config.yaml
n_layer: 12
n_kv_head: 1
d_mlp: 4608
norm_place: "pre"
norm_eps: 1e-06
init_std_qkv: 0.0203
init_std_up: 0.0203
optimizer: "muon_variant"
lr_head: 0.00435
warmup_steps: 200
doc_mask: false
train_tokens: 1122000000
Each number is 128 + 24 x the weight over its row's rms, rounded and kept within 0 to 255. Layers, rows and columns count from 0. Numbers have three digits each. The size before them is the row's rms in percent of the matrix's.

# up: layer 8 MLP up, 4608x768, rms 0.0541, rows 2515-2531, columns 576-767
# down: layer 8 MLP down (transposed), 4608x768, rms 0.023, rows 2515-2530, columns 576-767
up2515 098:149091134116124110128107127090154150145099084104108131119135106187146164113147089092126104115127151130144127151114120109127177148158137142126145126145102125141167128121160171153142121116107129133143122099149121100159137088157164111116141144152095090113115114129137134094130116137152106138139140120124109138123153096155117135118120099153193122115151116121086131128110148178147101163090134152108116104161152136148127110117132132133134116109136155098127132158134135147111108181137079156095150143097107204144142117102106138137128116148125166130191153130136134096091085137151143167
down2515 096:138161124113110121120129140152120126110162109147116166144147114107106135121124141137165092118146110122073117149086102119146149150105154146125132102135146140173101143162121129108111140130164126129133122139118123110187117123130146147096149113140078155121094132094093170131138160147102127129160123144085120101098141159108131079136138139122092137165133138095156158125130121135110105162141120194146130139172093139095173101129106154123112105157132106115095171124125142119139182117153131107093109139163147112086101165123132126162163141124114101111110137139158088161126135094153163157
up2516 102:103112092145142092119125128121110159162143178106076152124166139139124129145132169147171159160170111148157124094123124157098137189160108132135114097100127127154138147135143150107150137083146130157121121123165123107094105121145108161173138124126087176089130188118125126132093128111142122131119132107130127145149101153127140146148132112124145141086100133067112131170121118133110147106109124162165117124126126100111152114116146108154102144104143124160118143076114135140150161121124114115159108112124120112182157158121140121116139136138114144145130123114148169151105100150176152145
down2516 096:123144124153100102132105123104157178127134133151121119127130129117125120147104140075087114127120131105140121165118133146134136139120116129133154126156152120117135119112182151163095156160080179122177105145160119119089130159151141136151127131179110128152106114141120133097123122110123109151121129144162136069089140095145117098092141103124111111159132154170137099136156166115128146166134097086091177142096104167142115165109086134152159150154118136144124119142151199169149115112123158142120145143082094185146090103120077092122131126122156165140058132143159153131086098133175081101
up2517 098:144151113104149153098125115133132109134146164131128158142143131104097121138129095138117094140126151126120139135123106094133165139125148130109113115127113151119138145139087179143139157141117115125127178103116128107127102069113149117123134114119161113107099160161109143083108098148152137122145126150169124108107113115149118142135147138113128105108156117148164113125125104137167142135111174144143164133144145115099137143081173085106120131149151140136145117149132150128152127155123128147122103137133132171083114118161170177127113096135129118161121149124154112120136179152126136146
down2517 099:168129117136116103108121149154187128127106117095141134095099119108128149153126148097114100116156140139147139134056119132123119139072160151129116107143131123121124139146091123115134110141142070073106096102141220121144117115165110145077106141124139101154140111098110131143143110133181109143103080119140149122119135117125127128137119147108121103171132132082161113136101156127115137128127135118166125093112116116154099150154146182120140093142129164110144083088082093131155111165111130105149140118091090125107130101134175172099108141142133154107111119122115129087160163118100152137
up2518 096:157148123148175157171134093141147155119196107137093122116136144155134138137124150099141133118100173134142138135141136111130116127164139112160092102086132140140114131143122126113193112150134164171116124105145111126088162099095111140121134121173082149159117112091141101143129129115091155111129122097142112085153115109121141091099116125140067098147115128155152125132129116105113136153115118096168162169141137124143118109159139119110116148162162145109142113165114118148100131131124138128116104186134145133150111114130109115111142132133142131146060137128143144148102106183160115152
down2518 096:097136130123114145083113102060104137177134140143121088135132123141141084130152148156120112134098132093122124156133188164114135120082144098153101105154133182133168097148171137041106112123122146167161185126110126152107097155137111161076119106086136144150151145133107172168113106151129157136172109117119095122129107100152140143125153137091094114089121112134114149093140137147121121117134152161091104126150094132133124136111119125148132135164119175125088146147106122155165095120113147138118144142143154114132122116102075142149084139157107121117146093133139181162112149124123085097
up2519 101:149128112116093121135096166107148094093102148113151149110116107087109104129115109141121111142120108117099141128141157135173104136132115137096124162158101114138187192108139159135115104170158136123141161133178110104135098145134117119077151153139131146099117149118134094152125086119120145066104127137114110126120167138129128095098091114147118135102072165125112134155137119139139121133101105129113104109149162159132113163121118128130150113146081126124133107115112126085140124129116125147177172131142099096150112125141147114083120146106101131111106137128136079096125162131082172124
down2519 101:117106078097156076133175116108096135126122136136169100105154105170134094145148153095115199131123099142168101123122100115117141103169120108132148120112142123151112150085103148124148091147175158137175144102125174123147123140127125113111123111105140123129093096095144097123102161117141166110154109157122131120126161104104132079106125101140117137094141133124142140133118128116149075163078079130122148170097119146117131128108102157120125130140147121108114151137145118109123140157117138106142080138103139092123119148060165109090081173105118114142123091112149110142156145063165130124
up2520 109:111116135122157157111120098104131156126122133093147081095142153149086160124063101118161137120129162129112179118141118119126094126122109148121113084106094116171159104153152083101130130173150092128122128160132105136114137169143112150153111115150106140080118160174146131163124127151120039113130082100154124107142111128125114142147152135097122103083138136126134122121136210120160112136091142164084136158085129097112085092106156095103111113132073144089109158099091132140131120142123135171097114142106131136146125136158123170128144144142150126092149141122161109129111164159123131129
down2520 108:156173129114113129144124146139134126197146121162092134144139150169139127139109066136135148148096127108149129107166141090094169130128104150109127132175132076131173183122142126121093138115171154098160107123116122128105154091146130132109135136107098171132124089091110127090145100126137119101142117080133114141169150133157134139114118132150197151102109124082138121112144095131098137119135130173133093137100135136122127091147138116155154131163151172141085139138103142142134116105094140157135148117116129077143138146113121147129128175120121090125115105121155100123110163129144115126
up2521 097:120111153099086071114126143120097090148141135106106141113121118117121121161114105179103158091143122113168100100118163140125082129146155167116137158139138121094113107110144116141132142133137117082115115142164144148104097116132155087128111130070097135132118131145185113133116164129112167171122109145134138120145107110088118106121095117150099159153184115093081158148117134125125070118148143130131105128125127081168136149119113138138146119145101157134121106126105113179115086137151124115118118152114099137137115143079129121132112152130100119151076079122148097114075129123148054108
down2521 103:130116137135129147143171145154138176162071094133185138157115139081114116107108177139128105151126135128101127119112109084091104128163133113150129104121169163183149136147106119101143126131145149130134124115121135143087140142118134106158132136156096132105112118139101140158116124169132125062096096164132113137114131153134083080145101132109163104141170186170121106107138160147119155135092110098144148121165117182125128100114117132108112116146102162097127151121121124118091137145143114093151089145143099178139160140123121123137176093147165154148103124092135095140140145140145115108
up2522 096:173116130124090141141133146108133104093138167135120136113104115165124111096144142113115115120113137101151107137131089157098125106134124088161180103111092178139120116115133136147087185163148131136131118081072145104116141094151124171113094105126107126120116130147121174156115109168141157152132152182104123120123064148115161138101141103091111114110122116161082083108118114172136119158118109164116145142133125089121147127130124079154192150145148099117144153152198144122109144088095130138134113117132137140099130152161161114128150121062145104108129112110110132094073115086180156115
down2522 090:121111174149198136146101111153133147132162153153117101182151134106136133148101144143128124111142144072099129137140101104136146110109092133159113149158160127128107162189125107135141127163129138118071118107142148115146136100141120131117155132149160107171144136147119128110085129105120108168123108126119083147133136087126097146127104106093157130138150139123164118126106139095154153118184110097106123135112120135122131113145090148085092135105100132120099160119117130129165123164150127123098151158144126120173127108122105137106120145122130130159149148131142133147121130102152141149
up2523 097:149106113124135158143075163044164103123164150133171134129094136145106099097121122151169140147137142157128171150134160108153140123141158134123131145141145121139154117162092156152134157129108139124126133102153099096109114103115128142113156065127148125169102100087165094143142128092104122136099167162132102136175181103101123103107137112104132117111137103184131151141078129140171125086138127158132140139113116151120146126090138113122145154136143114122131171147132107120131084146124115089156109185111120108132127148158108134139109126145146107121111090103142087169131131111123112143
down2523 100:164138125117103118120136136144104117151116137108147121119112164120106109132145117073131145157121139154167073168113111132152134107095124120080088101105100129098084097169127151116131120117143155170059183131143130103134127130083123126135146152116092139081065173137108095085140111112153154103166145148148113121114149177115140133140103144104133183148119155108095161131168154110148123146148121108107121129127136143134118146155130118154150101128115137100164143067124129127093106147131137117119144158148076132132116109149096162118172124128119152112136154095108134128085125132099142128
up2524 099:096107138141131137162113142143130145116158119135095099149145144158122138119105142082125120100136104089104216098089141091153115126136171122142146151139140147120086115140131141120112128093161130154150156157154154090123127144139130129142106148138110134073153168165117125138154113112147126122131125101155112115136071141120118139112138142142156144184139127131092176092168081119139134180112083106175117090132102141195132114133063126103056131119127146124134144132124098093141121132137141122127097158129171134108139134117139125088113143117080126112143122129155107147129123127105132151
down2524 096:112131141104114158118148135104155102125082142129151078110158136088069095125145149196128122146120131117130097108161106121135115098123139154119152111101147124111112168141128150099128150108130167126135153119097112149129109134138118108084076113167142147190143103115135176123138167168127116148084135127155156155095179155147142090087124129125076125112134120143123122103121117156129095072152145078090172124135131131111127127103141141137145104138119134109159105100152135103076151133159152109134125149082081117141120140145150163132123103125136116143133105117139122127138158120153141115
up2525 098:114092089182145127133161146127128106132152142155089125133135097116123166105138131125103125123156127131120136105097146181129097061123099114125124115132119152162146099133154159158103112107143152133109107118104132109123124168140122121098157117139176161137109117102089103120095073177161138144141119120130107112120096122094102163132171106108124138118139136078117135145158102142125133129158159117116097107118140160091129073111136120111160114164107110161105131138126152097088185130110135097134140139151112092141131104108135104091136144141165125116112161115112114117148086099122126136
down2525 099:122112151101129151138121129129126186094125111145106110188157111103125154123140140137135147100110114132120115112104112121130133143154120122144148148156122100142149188164119107077125148134087149107086126178153113122160125137123157093166137069148165120085107131125187130131120147135105087095140109116108132116154150102175117164115120136142148096106130119139143149126114111122146067153127137143097133147098111143109112145146103117148055110139152139131093113102148144162155120138142109131114111076086131123105098134122173124144149158127127121135163157175131120146132154104132117136
up2526 101:096141128088156123128111111103142149209111117113129146130108097144087140119157158165190167121133123108176106099144140132098153157114110157118137127074097129142096114099182127158122110137126099164138099087127122111112117143133139115125113102126123124134127130183131094119100084119124087157105143131130106196143139101152106126128089146119150097080126134130095111102134167130166129100130124109127090107103147125138106155068146129127091165142116099132141131138102162146140132136137133132135109061117128147137112167116149124137125151140121125157144129168151140135142148125129152113
down2526 100:160126118119123159132147106148140114140150086124107132160165133143145121084116146180128170161163116155172136116136134114103118129098142124182153135141118113099146080122132076113114138144108115139154108147108126118099137132129127133146066127123157157162070122125121148148150140135129115142095142146160142114103102083160145119105141108109125120132153135120128124142168122125072125125148151180158183138111117147118170112143115112075107149096129132135121093177113121080123148122175115159108144176138065163117156140130162115108113131094121166117097142150095126111148097116145148124
up2527 098:137121151056121115164125139119173123136093083134182135126117098118126129133092147115119152139116129098114145133143105164115118123168099165083127100132073140155122125131113114098135156102105138154133136136192158125174173210133123141170115144117131109129102160146147125120147112133115114113163133107093118119112189118104116117139120162105086165121145153136124128126132140145126154147148091154143096099124121182157172151125104103114111118125142084096133100164159192143153102144092155146142123119126126141125122093118114137123132101131168141118115081166125157135086119146103090131
down2527 093:167157151068144153085151142110137145125196139169087122135127176098082086097125088161151179133113153095121137159186130112080088133103144137163084137142127078188166093106131113122157140094089148140139099117107102128143160153161135113132133109151128108092151140136168111122135135121078171124119186159137187135104105141122161135117105122135156127132119105119118113110149117111168085138149108117157126139160127118123116106146173098100153143123106124117123140085112132142144142098180106161102169132128131111105130159139171067142150130126139138127091142068118114134097159098152140145
up2528 098:141174090112151106165106127122117076134113119138094114155116141123129093123109150114114104114126121085178107178153124156158067131133088127131100190083121133121173095084118151125135157131094132102119139115134115121107095126145132157114150089119143127115133106115139150158165103139111158152130119110159137118090119081151122140098143140106118135159114152101153152127154099132094125152136118124156124130103131118122145130117167151117132054113131137108106140089149122148135137115083105118111141143144129158125137143134143122151148162092122131123096130086145135160121138110144135163
down2528 097:133097174140142127127140162118136089080148194131106155108167094093131119124151112093148142108119170151095121113142127127113153137109125135125110165147126131112152161130097137138195135118144166125172119117110095135161149119110113088145134124138106111111109171085106090137063114140119114135139133120134118100100096160118118122111101131138188132091103126113159138137155169147097109140111141156130125153149062139117149132125092130161188132182141152116156129080133113134098111119124087110133146098133092122147095143145136126138103140079165130144136170134115136112132106110142155100
up2529 098:109121144104108120121123106157127121133144161156138146131134130149130134174140119115122125148120122114132147094094095141129159150128064101131151112095133126102119140120122137105146121160144113115160164150136107160164134082105097120137144141067113154119142150128089117118172163149100097126131140152165116141096143120156165119074104135078101097125151136125092142136133064134152120152132134135158138170126132142105175130113159124093155141113119120127157165146135129104151182128099154166110135160142129171139105123131098151115136046133157103117168117152101141122129102144154141171
down2529 101:095111098161159135117137157134151099118158105118125104128103092144135132128128147129199175101152084125154094157096122118084104129138135163137134188148133128130109115124113151117143106140161137128086102123130126090099131134163118120091117117134101173145100170097139144095146080125148136109156153135117149159122090124112101147155120126141142145131136162166152148128146133150096115170118114143140120138084068144124152132072112150159113076114086140129134152115144118146157160114177128088128168114127124152095132110128123106143099148136129124137126096092140108114176130122089112132
up2530 099:165122150141117133125115135107112149142177092124116123162144149153113130144127130138145135184129116143181099103104111128075104130141120117126101144171149132120143094167137079109168087187145099125112135132191125112117119167121150065131139127154123124101148171118104137182098119075145128128136088106102162136127102112122130131103112112139146119119132141141116120106075119106161127119140116106152109155101181083099141090126094113165104180134122153147118114134152141120158113120139092126158130184080126085181164100114116145107128120091114119132166131118132140104140115155101116146
down2530 106:106107120170147135138140132147097136148166119139112157134132119160123164129090113142072134117143164109147179133166134110137115167145140105123174154113118119147113140162121138112115144120123138133121115153113111098131084144137143135165124156083101104091119048103078153122118157118147077131126132133107109175112112107098107164080130142145121125122114132127102082147153107098137096112152133141181107087119124136114147088145170189135124118153126132111149154156155118118103130095120146116157120135144104114108140161116109157154142110121126114125093120146148147143149128095143128114
up2531 098:120166151111093154167137132088114159137118147121142076141139130132120142148154103128144114129163106105150152133157109150146139101138115120108124189130089086134126113119143152126139145066063114107099090124141191148132132193123109153110132108086108107150100107106146122140100144155165105175131167167140109110118129120140111127112089091116109129088133108152105128107127091121106090140173152125158113164163151115140086124116139137113117103086173081123127130105093144078164160125115138114129112098145143139112126135085134165134105142139165133090135115134145130130097119111118091109